Weights of a small transformer language model: MLP 192 SwiGLU.
Each number is 128 + 32 x the weight over its row's rms, rounded and kept within 0 to 255. Layers, rows and columns count from 0. Numbers have three digits each. The size before them is the row's rms in percent of the matrix's.

# layer 14 MLP up, 192x64, rms 0.544, rows 114-185, columns 0-63
087:066132145106138147168096183151145111151085144130139089140181136066116101099091115151160093157061162123105112112095183155146134169113127113195128121098137125148089073170125156145096060106082140
112:085124096213115155134152137083140125164140160109129114127137134142127041114136146131140202147115134164169100134146106082153122211136158125086092097078100115093128113104084100092152131191107147
101:170111142069157162146090129068114110164129122124163071115147112106096135131154100106119146077104140170152147160164173128088076087143208101139155182079153124079130118110091096108152131103076096
097:174167109140131135109116106129130086085162141142187151186115143109138142113171090133121156186217175094138159179086089072165120103142140141123093110166111084105091141107053153106123116146128128
100:101145136076164120088145120077119151146102158135070156111109134110072147108082134104112053173095131188145150111131162068142150097091162159139130086072146116158100154129107079153099105125081184
099:178111076115100182122121118112116126151126109126108202104155118133117144124157138144124153140092119147108134146151113188106092118153141143112122177096103252114079142138127143151065205116143167
104:120136108103110167069152162074086146114060105101122219113146142145089114108153120101154179089110151117109095112090164106072105113130115156100149108192151091104118144120079085143097167119173135
098:172079120144117134145114161111146148135097154166126152170109115067105140125079066139116182158171149075114170211138077125134147112137133046133146167140091126149139099079092165143121156149140087
122:113081186074104112092105130139151168193118083111133166132122149155085184128123139148118136145162114185111099170100137146085120132160171119133069083130140175179063171102134124116104174182130117
103:151120133142134118144122128111123109080056149104203120149109055124145123099100152145153125142144138084106180160098139097169097151144097090082077162115109207099125164084153160129111098181108078
101:158058084165134130110141086126158130106135060105132086121107114154136104112097103153089163044111112199126080162147104149163076122152197098133070121119101141084148142134097134121176142144117119
094:160141121118182137119154182129106126183130095118185157122138149166092111131051100096113128126104085134159079148151089120117233121087089121161134122087114070140166109091153168135123112158151106
111:080154141180140137161103149158102134127118139159193143138101115127157165100094192172134208118121107079173111141091123094136113145117117082129107135111193093118181103132129146131079160078107058
092:102134136094125119153128139144104140091151133089140161113041092176092077199143105120202084119149121161131085177120111102111103130112177133126066126160172168108136087155117134086160105157166096
100:118148117209148160197119193081095135114106073144111142126161099147125134136110197121160136104134126153207145170088101125167160123122106148086155144111108127176133080144123078184110121112115165
109:109063160162066188143123111139126143148143149168155072131148110132034108155141113097098151137117136113183181168159138136142174129137067140183104184142107171125119152150094108112122074134120117
110:179112150081135152106079077170159124146088138104154124146051120115112152073108097138098109149093176179088135107140147164100125096090118167107142074067098112118107157143132111098145078190086128
089:162133132115095111133131087088087094175116143121083110116120120165190185138116156112117046131134110144122163114170038089112147209101125152177148098138101111115190094114140119120167134107105131
104:100152139155175113156078116121142152205171097145132097148120123133145081194084163134082117156136069133145151163087125139130093189101173162166132153109160173126097121165107080129120181119072131
101:135143100079184159098110147118110179149141113113093154168222123111120156192139097119168110111067181114168101134116124170142144116180105120161092128079165132150111069162140149080153124109155116
090:155154080118099106156183133096117089168136102093110168143094127152145149150091175144140164128070095192144140112056178097109124122126155088141180138108115133116152114047166110191145103100120095
104:114168196097173137090172110106072099135188149108172136072163137115153134127109143145104144111130097087186082131080150156131199140160165116115051152099165114125116107105138153164102151110158121
097:138127216175148143098153155166155121167175152126124070121105154054094135095178142109042112119122149170131128098133144101147125156093144178143162147143076116113098145137113118088121091067130117
111:100131109095160153126157157126108145136063125115062118092182179127190107181140132158157124151068090119080140088164169116131151111110073134166146147078152156128123087161156126120112067159121180
097:139123142179071141116052173165153128132091127076112123090140124163136178095143139101108191129104084095065124105136087173135138113158104152102061118104136075111133163107094124180162107143153168
100:131138119187126169119153103151099130083185136072078076092100138102127105142135125153172082065147167072171135092093098138122138112147162087075197165153143153109109083104145095134137124145168148
091:117126159115116105087051075143148094137111111144132075103116113073154076102185142112114143122098085118086126157171072094100042183158160155155171165130147118119106132159113130109074111142133134
085:157089063091166150133127154114190104066111155089095147129146141140137117092115105167138152182139155118195107065124112094079179112133100095079107136144124119145178141150124149094173153195146144
093:057104132190069144116125106090125124125150147176138109161131177207097151125089113153140123151167133088107102095091137111174141172107119124126152151169173090145132066128144124133145170153089054
088:143104112132110098206193113185133123110161052128162137108116101123094123169089118153173122128142137107140122123158118157109177152139117162110107126137112126162084104131149193215061087157151148
102:145110117164147093149115063124103123106123094124111117052165101079130123165111143114168141096130155087069115107102180190143134129092134096184181150122035151121124134099105102140159160129094087
099:098162133083143118096152145176071133130108096087133147101066140127117180068150140160136093135080122134091101068107162060126094130110122173072142144151109178114103139094139098119078098150191144
099:187166168106187160115077128113118072141085166125157113071173159125131111134080139167111157110119147116150132082093146179143077180146141120157103084128072131172133075119095129180106098101108130
102:136130146104108137115127143127162156157147132151217169089181135127116157103131095116136183150144055111115163122095093176159167094097154109132184133128137145178148124183136091184113111126190188
097:084177100141163147087107114132075088151060103145093133110093123144150130089081181164100173124170161140128177126104104122147159065140184076054163135094101102170120125133155139124120151154122110
093:118155122186213051141150068131111152109146149153098148099136152093145118150124159120126195177128072155192143177154106117124077118117171128096079109076157117086149107131135124147110115102130140
098:162101131109132156159109136100072099118126074146142148205106154145187111172098093110142132174111186111154120168089191140169126121091155128093131098100157118127096148208140189161100127120153101
097:091160118115149117150105176157112217093102150128141143106154139124146119203143143093096118149081131144181094174095163122112106200155129107186138182115136083130110106117110111179138185087120100
109:131125115152062147118091139105075071151116162131124083155151164121135118131168154147029144175175129099163149159081050147150154160180081142111145133149122126081165149178135120123142123145107131
080:114074121146164145130131201106105104173144126122138161218145120182117182106138122099111136137106068096089168159143164181133104151142141141131089121115122141136070122081045134163176125129140123
090:157096147101118128187174068124116133147150211119095125154127127124106182153102140116152114174104175094101132117133218166136137096146143164125150121102211138168129128180132134136145121080090166
101:156085101147160128086117074125125197135083082095189117156094113152160113099097104148143071094126102171115136134126130161150167146079155094142170105169137153188126155143188166083091166145141134
090:140053091122133120144104178084070123196142132084131104145134108124083109109167136152121098103116110116143165120156122115128144147161067202135096124130182165105130148172116145167074171084187152
098:192131186126164134116079140103173149129137144168144095108197132166153127161138069140180129151148110108099183140137133140166126255094143097140104121147160128117137090102136102131096148118116124
097:081140115102147155132152144135113122088143180105169161084133107078140117084139124158083135115116126185120132098118057103134116092116123178203116113179067135080141086162093171111152127061148098
094:145109131118126146129164117121090120199103111111104095121128179114107175100055135195079084120091145141107115155186174103126101129140205092091132161157118125200117152159140168119104135075117117
094:084087123131111171126143093170117166069101166139126168141070141160127133139138151217118127067107110161138100097132131150135078121170171104109133133157130111160218141125107098142088096182169132
103:145132116090164169132134126050130130149128172116189108100094132170163151055123139125125099179151099109146205143110169087126120127165110069129143147165155186094152097139158130136078172129082129
106:101149128207139115098158141075117150136130139115149086119144095104083094156128118148153134169093154158080124186112108112098163109108126102129163121097124168201147112117133066147189057138157064
097:097118119152098071102095104167137079079143150144084117132140137169126139125111121112198164065124168068058130088078118152152087122143145130102113094157128107181105150094101133186179152147161115
106:133044112017130191111130146173144138101099131120111171124084135129121138103129119161080135215106089097134168090119131128121109114167144107113186127161123095077131164134126111143123110141144160
105:140116150109126111094123091218115076144143134154178156108123125064093130141124130092124099147115083075171146131098098142145196075098076137085121102150090117166105145128124154191129092075119165
105:098179129117097149149051107092094159121126164148113144127122051102121117083120149122100165144125103116175193160189088060107131156125064104107089116105143109135142107146087175111145098085130102
099:157114115059149138082194105174139146120110134084122143130140161168147143127115123012106120150098134108110134184152144087183124105090096142128106145122129166120124119090088136154203127151121073
096:140134162116100213115153121132123129117057122166159102150091130165186129129136086103103163117114131115084139176090114128173085137128181106146129188172153162157087085128190083145077101142130151
102:154148127091127099155117119111134134104114165174118122149145197153160076148167094126125140080191145172132091151107159121090081129133158148120151148099158152097099160197143035089117095112084172
099:130119131126141084117096203109165108145106071137117187155128131122103129080121165122168117171117084195161085144095107100084151133105138145150148106167096172096116139092118193094104185189148158
100:084126179155225166116104120149139103130126096087107116138066121148137144138170116141108096159092130097130113157135076086164145159163165123126168131172153146100141120188122217135137083131176144
093:066158175166079133149078069179101112096131144085128128183166181091119211131066110083156146095126137100152138136103129128115122123085130143118101155134151133081119081096106175100139098100132122
115:093144116168117093184094106142158106071106165168140111138113144084105146093165093145144120065151193167171136106124094115163151145111158125099155040146094131083155122083164136144111100126193131
109:128198120131095152114092126104087150141060144128093117136137125118139091113089079219081156126128056177091106134084133085152109195113138098125103176152145122156130103073119130120125091104118152
103:124123108116115156124086082147105150153174145178139148109099053083147096128163138119117109157080203172157119130090124145156162146165116078065150103166108038153107093122164093111119129138124149
091:142180146166147210157121119081103078111128164085108120100131090146150174115143099113166112177216128126092163138078127121214142127137109094109163114131167100122136077114131116143086125165147133
096:148129083118166085149116135136132172150109168124185091158176172111094083192104120098097098131110175108090111148163162107100127117133194148132146136107119181095115194129085189126107141114071164
102:122102126159091072095172129154170154085093155108119117130102139122126151141109124129144164159168150128106151091171155096081100057108136115174108141063182143164095111085071145125084207164121138
117:106105140103130177148178133113134116099132099148105114146084130086106108171154187114137093107130111154071078180119153112057204104064111081104177106119142150105169076133127111125160077111126103
121:094108090112110095134113146123106124147117110109091136126112204121147084165102080091155099132100138151142091129182171109144168070101125144079176112163144125131100149174175074159144102229132136
111:087085054095127086144156154147187165086159041184180133136155160114125148130117124141139153113076107082119078121169147195108089123106148133142119127107147115114134140100064109119121132163137158
097:124099159169140126080114173153034135120147123160179104132144153087158179102126110122118118137075129120149060154210176089104149102130102145146151157176136153135097158101076120143138133072136112
101:093177096124079150133090102120106143155159145116193197159140111098140084182151120143127139132141184182138083098184142152118089094122143085048135153086120093144148112083147171139168112144114135
081:160159165128142101089136135097101129182119103095158114141119133061055103154122224113113144161166079132153130198136169145134174111110146137087110093100178132086122147167117135134145117161182110
099:155159131143163118131086161118112164038137106165101142117118130184143099123142114045119154101114159094120093123141129197091115075123187158101114119110117056094151166125123111107116128072157165
# layer 14 MLP down (transposed), 192x64, rms 0.177, rows 114-184, columns 0-63
093:106146114113091093148171088113101118065136154093190164110124150170182158131151180082121188102130091175146098139132145076130134094095122112129177127101198091149056105115104135142124169107131108
110:112160110154094140127086169158099148134144168095125124149106096145123132190152135150176134134126145121175124076143228081137117130121129113097082196094146135129208090106086133096163091148131175
099:182099138108160101113143118100112152193143132083150120118173119138151141079156197090167131080135105140133171083156087126140081198102132174100179163147130130058143139128160125162076134152093129
100:104132133171151151149121130131144156151139133142138091079129152130102164155118105000141104099098121130149108131208123170127110155135151148174094052158126175131178102115135131160147122093120163
101:108132124149142140150125116128126081107137146180126172087101138106168118167131128132127106148109089121135166111118072134153162057127119154158073111160056101113170190100112161110033124147202131
087:122144138091099163110187165152075153104104146137144129083119114099151121109149138134086137110159123123116133080063090157156180101156185113150181134128167107123098158194160180119193059133108102
106:124168090080112154094121107107154143073117128117140104163116113136068115137153098143111124098146160133174085118151120168116116119131184124031083100154135061127190103111122095157182132091075166
104:117088082095144165134136160106127166180180185095086101139224137112112093146106187096187107109098130143144100068118135107175071127092104114129109153087122152102134116158132115107083121146148103
116:154082147149086127145065151142116135072106062129100134096125116119131087136121164170073119107057169108129107131129142102094125121062146125117104104091127186218149181133141138104166139098087130
100:148115155100135132155133151141124103095081152116190136111060168136128112127129139242134130138152090113133158158126074121119159162125120060164131177182067178132101132140124072133144141164119108
105:177123135061115041124156147169141151096142115126157123126126154134094173120133073065117119169153090122130157156199191106141130178113108113104091167190187129098094126107134136113117130102154110
088:146097095102058149079086120140136092113157117129128089120115143132111181185090107066110101138122089145098125113114147097032137095146127145106084093117051138139192157079137106115120103128156124
109:154116160157142121118123160138114194133110121137169107139130100168178106092061078153110181115147115063122120153126115117139095103118105160084068143077127129070138122131165151185042149098096105
088:148171097157102122099132127160089115101123165147155077079093162096184185092154192169091137135105138152155198112115124129039104129096125133116109110128118158118208130147121124112134135178145164
107:165100181112127095104129154044145184083148097134166146116168144097117123142083153145103118099159164171148114051141136065146101186101208126127135138084104138172124120136117090098119124119101118
102:136100129097162063077139167124148096140174148185178127167182089089175115115090096089114130107186115082113142166103114097098091121111166122088092140115105114163147173132163135085139098100073155
110:146126149108234153102108171140139113107141037123112132152099180171144129175105110083150107156155075187164086148128165109124153167136158096115103125149155094110107096145156089106139112138171139
081:119140097147142139109109192149147160094144114124186109142132135127128060130127083079156198120143118144111129137145219135139109074159104170075113112128136174156050167151141119139124142064160111
101:078062180168149129137114085085167157172222132159162133113128125079125117113125133145148109177142118131135154150153146143084049115157112167136143114087163130092154106152155139150178144124152187
095:123151186133044106137120147136091110067130109094114087096123102146145071156153129100132173129106130104117077068118164083106162130188135137111138146165116138145086127078170205125103108178108118
091:141142139115167115109104156133162162120109118139107112127107058115112125135077111160066074096179116074163123073166110110106094097151138151138083083118171161124074140186169178132164081090116167
108:151171099148124111121098162133090178143142174125155136147169111112141064099079104167062115159099132145174074107159151094163206145122111126148128089123108074076147122158174159079128146164109103
101:115107062129115143162101139174102136106151113093075138098142200121172151142084172140154109142097136124121159165112074126089141162153115065113084148180110138161175148117165168066131153160094175
104:195127120163085119172147107085120118102112134117150162135090091142151080109146168096139151091195130129112152113140185103193059127134112114129192166129125130134183144062101162176122165119118098
102:126136109141115099155083110146118152140087091074179133077122119138164152132098112193155053085195127120177118070113140134156135095146115155151112113081115175144096081107123176147184113070131132
105:149157139155150147103141143144135131104156090173098106148117119124004099154127140051167132042187122108126119109107124140146119130156141149141094147142146139125166066150121116100143095099067153
093:135166107142154102129200182092105105111078156138146144126160146156094121142097167111144150143255172085141167136109102121153101139150094107115095138148102122106136138145158090098174084098112128
107:117161174183144113127122155141138137147135119133177092150124109134143141138086148087166169133157109136035131197162156156146131109143177157163159125071134153103045127137159125175067105135173115
091:177141168127166089158155129132164187101130103138110113151144135154105162169110092151084143108145079089148194146139096093159108166144129193177183099109135122195109155144107150061124087090122142
094:119125188128094041130134107127172135167087162172129197126104159182099159147144111133141080100178100131190148104118092122177138135140137151084065108160114116151145088137102143119091078096126109
103:156089123127112102178155114091135128099134097101142113107149144153118193134109137070074131068155151176142125116057095115157096148158168122064078138143121052146114153101208139130115140124103157
101:145096115140112125141138132114101122148137149149146057145102141175124187082138151178143146187171106080140151094115173171161086126213126073153153125148082103107086101082148122140101129177110179
104:133116162128188157137097162128122076101134137190109162125153100197125119186189098176123064098119140123105169159126132164129122181140119131087085146096082155101111111173151181163145103089159110
103:104113128142078108134169103148175124139098126120130128169213120119167166160131120147112088162113136090120161091103124121121113092112178097194198149180140131144145104181142060062171149143146140
096:140134115116132180157148071115136092146095143108086157134121111164112150211195192062151095131122127093144132133166089091136090140103084160084135139089101142119117081140204115164127144120103095
090:093147108214129104166195112102129171101183154089081155130143141132103136138134095144171065108154100063121141142197080046096139128117117121075129086121132162133119126107121134140100136108136138
095:099135129189136131090158169057143154143090165076081070130136146179107148105127089067198144119087091105158091113076119130120109083113098148123134129105153117066170096096119133140096110133147096
097:099118176161150037125116148105159099104123131110128095187114163128092116082109126107217134100171110139043146157135091136131148057138095101141124117077102143123144178112141155160142126119113101
109:119121162191097116163172176097143144138150096136158096171144094119136171154141146133164148196112155124174077074116218136156144122060122084117122109125073168134130112115145141110124079142098164
087:147160137113139104098160102110141114111064149116149128103077130104096181122095130101071113155249148111172137100117141096129130114156113153107113162158121182117143116075151122147203134128097071
092:139136111151169075160122133167118144118146118132143176178107142088148124132140126132167068090084079148111122169078135134098094142123194135089123086207138024137126136145168137155147138085152129
096:150117147147149129079160110125151154145005128111154131111163145140082096176120163109128120110171136157112136111158126083096134084168157087085085101081152156078174138151152121147106118120095188
092:178141123161075173139151091116160133073103106134129103128134127126180091122152066098178155124189147127217076101108129143161145123130181075124134138120089089081114077112147129132138135064123115
099:117125168180158143096141132119120116169124123093131075180109075091151103106134145061077105201116091153151109097144110139062118159127101107074141088177115138133122128122102210161086113115157112
098:158074144103121121094077163128123168129050195173110101124115125163118106154109121125114119088203178111159062106106128142082125151175099181122091097079109120151123088097116164174127124124113127
096:135158153161114133066127106111126127140173130162143058111111073140105115159179085159088148133255096142145131140120096132169137122171097133140134103108135144105131107071138119131096142134135191
101:108060133112106111142169123144154192168093183099156173162150149139095133130119129169073106154063089164098131114044119151108068183081104105093114131130132098156149144133165142138113126128163105
106:131152121132127134165146150081151155119198151118156107127143106161107055149161208183120086111192136144140093092153091115178136174152083140149108140069170146138084096102104092092123104108143112
109:149092135098130151153084147154151090117122103164189149132171129141105080159170121079111141150104073134140110097101121206152142133145077127131091113152049109154123137159102131137147134160171032
095:115129104062187148129135150097116084135153135170165149100125122137131112110100107203108111165096100156223120138114108096203153143121117142125108068125098192133105099200142130147121118155138107
107:131114138148086160170107119094151122069089138137123109126093181088109125167078166114138094094104162124125170117143104101112134174169138192159125148124114138152106126157037186101153197087088149
100:178134080159147125105132075089193127159125121207108132103098135090075100135127089142081166139159086169153180090175113159116152140129113122127130142092051129142182142108125099167156151100138092
109:125136116207089134122186173114157078121113080163137139147168131122085137050072156146169145090125128123101035109105124118099161104138144091124160111162107110132123077135182096171120139115122133
100:115082166146127153115155091146126142102062109164161130155082133129137137122108110081211096141105158135144148155144148123201113152120113060199114169130119074116120121089065152155166147140102083
101:165094115097173130153071163096188056114130099108129131108167093134107180126197157119160133145104175086161134122094181105108139099150074107116111128114105162162081114122077122112140185141172151
104:184160159102145140193147105121126123175093154114157171093129124132149131127116061155121121130105154076157123154152163080141071111118099164113148138060121070128165154173179114145185123156152063
097:065096145181138162175103122072111122126154093154141152193144069138155125172075137180087110161106096127137160107109171047141110122157096155112088130121130119091137128163135110173097186125138103
105:111167110074165157164043085131136120150119161081115141128137145133126106088141086129138090146208075054164127182113155113152126099114130167133168132096138103114123129165127118124186196140136154
097:181190138108134095149062131130121111093133127148070107149117080094094110077123137126138069176119062151134099144092157092123144134090093144132135121074132120128159103116180190077120086129190135
107:172164168147028149125156132131073171087110102156101178083144066093081196095148146132106157104123150146095087141086146187151127154139095103117169139114136111142144133097113146127145124158092116
106:095112151139163118082116156123136123097096136119140116159086184101077120139156161051121143131099174143085135158133120042120119177070127038152107142099170107168135124108133103122100174106093136
102:163111114079100149115155142150156203135099108099111058159125047080162131148099082167130062168211140106152121135104110127095135142161101136152153161136177085137126098101118129103127134142132163
088:131042136128140140143123163118172125132144125085097134196218136093143152128173112083128112134127122095118150172151089121141080103124105114076050132106142168123156106121120114135116191161152188
095:115112083179087147140171094140131155117198141115108142140157119165165078122169113173078112171173124110107174089157097148073108088115140075176170112199154124119111095113174132130086157140112117
099:101105068116129110147205141167183162182126109130108124139166121131173191147106108171137095153045145170085167086160119126133114132102107097159124109174119124073086106102103175135107114128125091
118:123091114095080140146087080115192139181053186144145154128087162107134131057195157132102148115144151174150157179096133124099143100100129106168150134156132096082116108132123145197139098117129122
115:108110092113156063131097141164116132097107136129113182096137122077159132103114070143137127123121155177103159204130113111155139132096135119135090110135100149111061109117165038139170134172123211
105:130079126152080152147102149073160149145094120152184110090139173063138147141137165123117154178132163103123141132201123208130092093127145113177164123114146126101113189088126123133155188140180145
092:139078121113135122193126119080197180173113121107105153142079145119114101132130124151103104104134114176140129111120101107199147126161092094177131115075120115156055079078133133123171135132054098
099:161095116143122155170161128107141118137152065081188178150107184134090121094139166183099117099129143124088162079095132078180166143131104106145160099172128151066106126090068149102138156139088104
085:142102093089123151115161142172163115042130086147100115141152211149159104166114047078155132127146148094150138071117121109111121145096115065169117124168108175155169118122118127109166124136110175
# layer 14 MLP gate, 192x64, rms 0.505, rows 115-185, columns 0-63
103:104079064175133113116128206148163053111110097093145092123120140110151137164149135118099163105168098153136097091175175072136119085174114130152116145121162085139089094114066108113102098130141170
103:127123110147089132151142116132157185109110115183180101172127105072166106133138157109188152099110116065107080104133123095104185199177100081129083149118117112195104162150144119119149098148154161
099:100207119135178115112135136169126105114145119165176119058124130058146110137070129144087139101148132143141140120181125198128147181172145155131125122097119100135112058101179139192105092145112121
098:145145087081070120153129113091165090159108141147135128206099164113163126109126120097060170114091144163147121165112147139119035116149148121149178119110141098136119121180173120092082110129190099
101:136145105111130161152112136139077154154123069101155091082120100065117113104101166226118143136104168173132093134100094146112176159117083089139141158098145190126118138081123130190137086098147091
095:102138073132084159120127170112096106129116075156176165143191128125073119131148183089159101107119145138124088114133069110153153129108119122150123117165141121126196153102156061210099135130061121
113:065115071151155127144174116089125093133197090092165154111137179142119125184150160110153103165136131145185117123161185139097112124102174192152132068126159115124120074168132140122100068129128149
102:122130112127168131137173150145090150123081147159136106151092190136133115111103126122144100128144178210149118111131132123123149101142114062151129131116159127032076108074103086226135108139101112
100:129166162165063133152115135127094129146090129084124156099165105119105136131152155053151104189170099152153124098109144174152113172100129124077175060142125055147121115149126124205128134080135136
096:111113121076190082128173166155103144082162109096124164128180143104154190144163163097106076186122102149116180062147094133168125173110129165114092132131129103135125194087149090131103110121146147
100:133113096103099156171170153112140087176130201150086138099147159123169156122096146127156189076140091170108191168172116100141104150111175147130106154108153090149125161176139197131119166130081131
100:134126087133130117133105171147075108169115114165142135150218136123176156133134092101126173091127146118130105149119114099183129114162139105145104139070169169132069066162176107157041094100123127
095:103170137138147232063111099075137139151142121160143083110156141116158117110090117094142096112140137096129127132051195116178176115119185081114119147130160093118156109139149100090112124087142092
106:129150100113098081116134193098086113098183118152162073092098106145084126123110168127140085131154156158178132069121176088142156162179086144132118129117151083127120208088122068153128126155138162
097:116123061116147136151104139108071106126148162118137179143113071051184160148095131164135117130075106097121097117169162060125128180120152113156091089120138124129131108142188121137044163122105149
092:125145132101097036202115153169106141081149158107110168087163136117139104088142140094148113148170175132090116120146051164139140135161175133159103124106121089132160162089168108157157171118178113
080:069129084124076123149124099175074135160153127155180090102095152118114159188139143142128152134111096123069081139093179131151118082164140159096154124153122101137124072179124182121112177174149075
104:091108154150061174117197125072104121090164164139171109096089162107148182109154129086155096143137133119117168179164116131084119046152150107086128116103140093182121157122103155168142147133161111
098:159188136179103057106122160151085073141149154154132080145145172096103151163103167151113116135131147125152139036075106147137147119080093131062135131101143106135080142092141152165122101164102145
098:073111171104086175138120161103124113182061139169176168080123091104166144113161166131127160171129072176119137157152107095112109145149188146180126161117091129069111148100107183121142110105151133
094:130082128107171170172150134176125111175133134118125141143148150111146104153134219101143146050147142118120083105168135161120188141142078148140152052119117147131162136091160099162109116078103065
094:139060079091120120109066139146047080097113098126103153089149150144159174110108124115149092149102067148102130071113115089127132167142136073095109092176100113150170113067093120140133102156150119
097:124141095139176131216116145181094143110123133082154120110162164148161083074127125047166151058167155118138112155128129147137147130094123140145127085157100109118110202084102139174165131122169117
103:116122040113150152122102147117116101122099039158203105081096102143135120135134159148159117115159135100188083117104145154143150065148127135088146058136129131141114116147119154164154174151187111
092:137147076129131139106144126091110138166122152098103112141140096117145115130117157071059103100147161089172202113134105181116161116105130111087074214152147105163137136097184121080095116107176173
091:141165117145098154111134082101113099182105133107124104115067097143084054202095153087166173115125154115100150115146150110157144107130170117116106129107173158138116073144155145113128140142042058
092:152089089105099151143120111097127115096162150084122173137123153144148092123170124141096084128162124088183064108072112089119168155164078060060139104167132138124195094100113091128159141155095134
095:156106120183105109164070144155070098120142138125147137084099175159075088123102138119159120203137129127126104112128187128142165170131121120121145130082100177113081055152068158158142076134157099
094:100124165163146146163121104101102130169062128131172141178087136115150175071085202153121114121133127114112101130152133184118131128158083121201132047114153079178126113174126128141084127140133092
105:120106134113075116141155170103109139113163123171127107148109163162153154085142146143083108128188132221166187148135126093136060169142192143132070164124173109132088115142149097168082135151116122
099:166069115149204114132117132127040149185170116099123053155148200097137094136105153136133103105139124131133075092147147115158083178146133129174096165170131102104140135103126147131134097129165097
101:122152086112103146128090139098131091101091098104152138114095027111188101094156149097128170137159138173167152079116115124119166164168125145123110091142121126131135056165163132130150039090140130
100:109160062151179098101152079115120106110166139090116149087114111106161080148149141139120174170090137113143097032098172114130138144129158110172114101111111116102085160177146136139088135078069086
097:091145150169169181093114173156045100156108075117096097156136138112137113082115135164122136147147130082127059140120096155156110112144132096101109118113165135099096094177109130133126097171205192
102:123147124151103133109155073117072131088138146092221097108088126121183139147096105135151126123168130135129116107112121087097152140148169098115118032097152122094162166146146126147076124110208171
101:077165136175180155126108176140197153105138108065178116171138188142119106150155168122089139073160135133065145081129134113141114181090183108102167078129150102121113131158145132156091121133158129
104:101087137152143076186148124146108077190086110138138125110123123094165103106099147147229117087124172073146085173123117077156143096121116113097094133108124128191129165113161086151166137121157102
114:152142133164144140140157181167114116122072118120100136104101117127152177110124189106129131108114145149096122085117088134190211166085135152150126158070100095185120100118129045108171159124116076
094:184184141103125106080134112093136107129075156079155138118072132072146167108132155100100080108136142077147150153104106139092152170163144131119154153137146102077162091157206123134148080069097096
099:121103136080104088087132162083077129129118109173124119134090082105127097104114151035093117107154115079143157095128130153140088169112078142152132080118121126103093145095119151103093046192151154
107:087134129122127097138122138140086166126142112155156170101097128107123176098153142120170193153135143172194093207107042148090083144115082143132180123129161124171091156093124166162098120097140145
101:065148082163100132131124118136135169112150097164119132103127159104088085053145111109167136115134202066154080105111113125148128117161133104093212118102129061099113097159139173128136172095152134
087:084156084141127126154157107178043105148132135125133147138113124063122111069130156169094176160068182113157119085104186138119148120147169119145144130130129138166063118168124153103087153149134065
102:150153112104088110147162146026136140159127105109119097145160121197137159119121129145153136118176126125164166159145077137068084143103155127085181145151175118149080143118160105143047143174135145
097:106138105180158134152173081121121125136138072108157137127171125129140164128102105133205112092099145138104092099118091091115182160068198123112099148128081085176073125118151104161121053125154144
100:139133143097145136153156140118151057067161117122138073077073057092105110064197140076141137084122103104133197104142094147171135150149146162155157171131088132123131160124119098109134159143143108
099:125118136178171114126115118112159102138180144090147104136113099098174067136170136136081099071150150161108116111113115088150130183148132078151189164103146121122159138086114098188058104204147128
097:149123162146125126125116110102122104122142135134112168141127099126195140106133156147155113110122081095122088049161115080139079131102128073213178114137128101165077135159121191111082106170201113
105:138138125131125150115111184172122060101143113138163113116112163075213118128141138152128147128139074064116090114087123178112158150073134135205148134176106113111126143118116120165118065183148085
110:178141088124154110087154155120088142122107086120141162149165092099123162118171161096145119153128068158126180154159075145071099097122124159118155126104188145126126086097209051136132127120131075
099:158151101148089100132161175163120120101144143131124109080103162124135122146110156115204119105118139138108018174088116078156072061138136130136144158087151128131088096142164140108124164075130082
104:159077131137118106163143151168074118140156102127149108110172124155114123061113139106125099156120130173092142158099109163075141110216152083072134122174150147134077131072142107180149128161189096
098:128129122141160175161147155084050097151138150142078135131120129123165173147068131106182217139153082140149134169105130118161142114089118120123178154114118157121074158122137074128071115114124060
101:103107079090107090145098198145107110123107198137149160130102132130143108083097105196126133098106114142116064105109127101121143120157034075117080132130130149178100090091124123172089131132163158
098:116114124184113081162079131161117158146097134180079121113158151117141120114073132124111146089154161144108114030120199110142113099135139128066107111098165065181080115100124097093143090135113118
090:089147107095146114123128158154098055089151144108084125125101092112160082084165123120112098158150169116135119128078135000091140135161104158090105121141200126107150124153138150096147167140113133
096:159125149152122160107204131128099058147138179108168115095125144153125095068106195119122120143106052131123129124111131083100167152143143118080147101117182138110128213159144132150164179140124162
093:168129083078132201090153140129152099105156078195146162112159088112146138153132145123109082128103155115153167106179194187119163144140115184101142128129116143158085172081149180169096131134135139
105:092101142157123141155155126168078137165123122144131140094135195119112150095082079080121070110176108165118075135158130086170147087096192064105155090158143148145115130102156117155121098179173163
106:138090177132103114165168147145166117114146129089146130105111140130187159076088181033142105135166176120119132158150122109107187164109141176184184122104169160108119138151148115111134191134101161
102:119121048155131163140184104130150114170089115142125104145090089111127125123172155109169090138145131109106235133131122131082130137194136080102083150147173095132118070074133126109106119120106177
102:114148096113126198123117141135111042165171099098099092121153113097103132070132110164143178147112171100122111117110128166142151108133115192084105150099151130122083155143168175115076139204078137
101:113158125109193162155150125104132098122119143133158114159102119104136088125116156078145115140073156176092087197132143162142171051151168123125092095078115150090087122108154147187140058103133087
101:138137146160170103127090184159129121141067159114141133125122133114078094150194172139052117140094132099134129104181078088116129120128142138121125133076169162185113098065166136087118198150162113
104:128084117172103151155119131115107128150146128147101135090090076103144189077153186108132102120108129194192137094091083111150090153098131088153117115095160093098093061167147158116079122140100186
106:049155103105131112186099141134092142135082076148116144112142160086106106124159119104171174167104165156100128096145110129135113117122120152109055122087151185088073114161206121169127087145137160
104:109109142155140126141148111110130083111146138183162098115126113159152131132148182079153128112163098153103152087185173115207145157237130046100094124111113167078092139141133155127126117120123148
099:167121144147141125167139130146140147116182055169103128110097101106129070116150134120130125170162137170127135171190136096194117130102202078144186128147176127194092123119105146144152098181106158
102:132135103093106142169166130072136133130128187190147180100104128141176124130146185159148173134083185147115141103110113117080102112160149073130196133096141130075102184104145097101131165125154184
097:144092100147127142149120131145098114121111175136211153112107080133089143107129152168094135129094176184127090154128134126057164184117107169121167135058137195121146099131151209150113107131160126
102:123124144149117097125207130087147105111127167121128133162082193112085081116097141111121128113134129118095106110141148054190079187126158164133162150131158096155114172089162194179109126118109079